config.yaml
parallel_block: false
init_std_qkv: 0.022
lr: 0.00196
Each number is 128 + 32 x the weight over its row's rms, rounded and kept within 0 to 255. Layers, rows and columns count from 0. Numbers have three digits each. The size before them is the row's rms in percent of the matrix's.

# layer 9 MLP down (transposed), 1024x256, rms 0.11, rows 1008-1023, columns 64-95
097:189117146090136114085177143147146101083142171125120072158129081114143188156146136152145068100130
113:113177080128142141144111155159067165050161108120063064157134168146151180098100063095097069121144
101:103077111111153137153144064192086085135093208136136151133130146108124154080166106135119087111104
109:136100186184159151121108124146100094168124116123131177083148077170139123097150132061130177155182
092:196134132144093081157049090112186117121143125098094144101091143164217108092139131093101099143114
104:176132084071121121125073133104171156093078079184103131096143159122151117126064097089129091120084
099:122162111117181104168134131124115134163112091138113092127201167141122150130072066104151143098130
098:141144134077095042097154111167154125116161132162124164093122128129141087174118203129148161099144
104:134108163126107098121166085144145194125145113105103164133153140171130126130079124142166183113101
094:110081080157203102142126121142151091146183091165139128159127120090126151145156101168117094177104
089:120195125138136125141123188111086194125147141137157128118132121170102076125161134102138154135126
096:111138179121135099140115167114118108185121160137065162131064105100092082128176098138146127175081
110:107110145139102147094132118124118099072131185137188131140117158116119161118117136111133154138130
084:159124122149153057125117123171127087101122132089145139166130195177179161096152168145144077108092
104:140101193141136096103129108096101111089175122148106135114155071083125187121171129130100132084124
107:218125135103133074142080119064130093159142111163114144151093131118075089156118141156130144152176
# layer 9 MLP up, 1024x256, rms 0.112, rows 1009-1023, columns 64-95
111:039111171138180093117048128098104137092119053178074121107119097068160118068143115107177092123109
103:076170112151129166098109116128105071117129132149089157088130158095110130038104175148142105132156
109:130186071117167123127098163131089171185101157117149182138130080128163077163198128142155148123174
092:179171133162107125090105094172097163153131172062142129173171138152131133119135094135136109077103
099:150172140182146174102066116134137124097126066166127140113142115088146135064103186125133114177106
103:105148118165099135110138174129198148121118191100138149155095096140127125115098115064130107132064
103:148128165109037130082160176116106069148181110198152172110124181119147135158111123150202157119167
109:134152120129068129123129140129122070079137117121142095110139134144083118180079032112138152118126
107:177078143162141167087098160111153137145168157105146158117117082083120120143128100118157173144150
095:086148125110120151127100115112119130127127116112133129116139099127080167147187157114124153111132
100:131137136155122178210159104109130161093130068089128200137138109095154106109144107099192152173178
108:087150163158119101097104135118130090102177142101104151083171176132086185099104071174207117149098
107:146175082185130150142233156180112082167089118121146169140118127127153119128111128139139136098149
093:100185157166151113123092164067170117198112157145107111158063167119203113132135161126100096165131
102:088135125155157176134110157123095075147123189113116120138185125088074098126180108091161172042154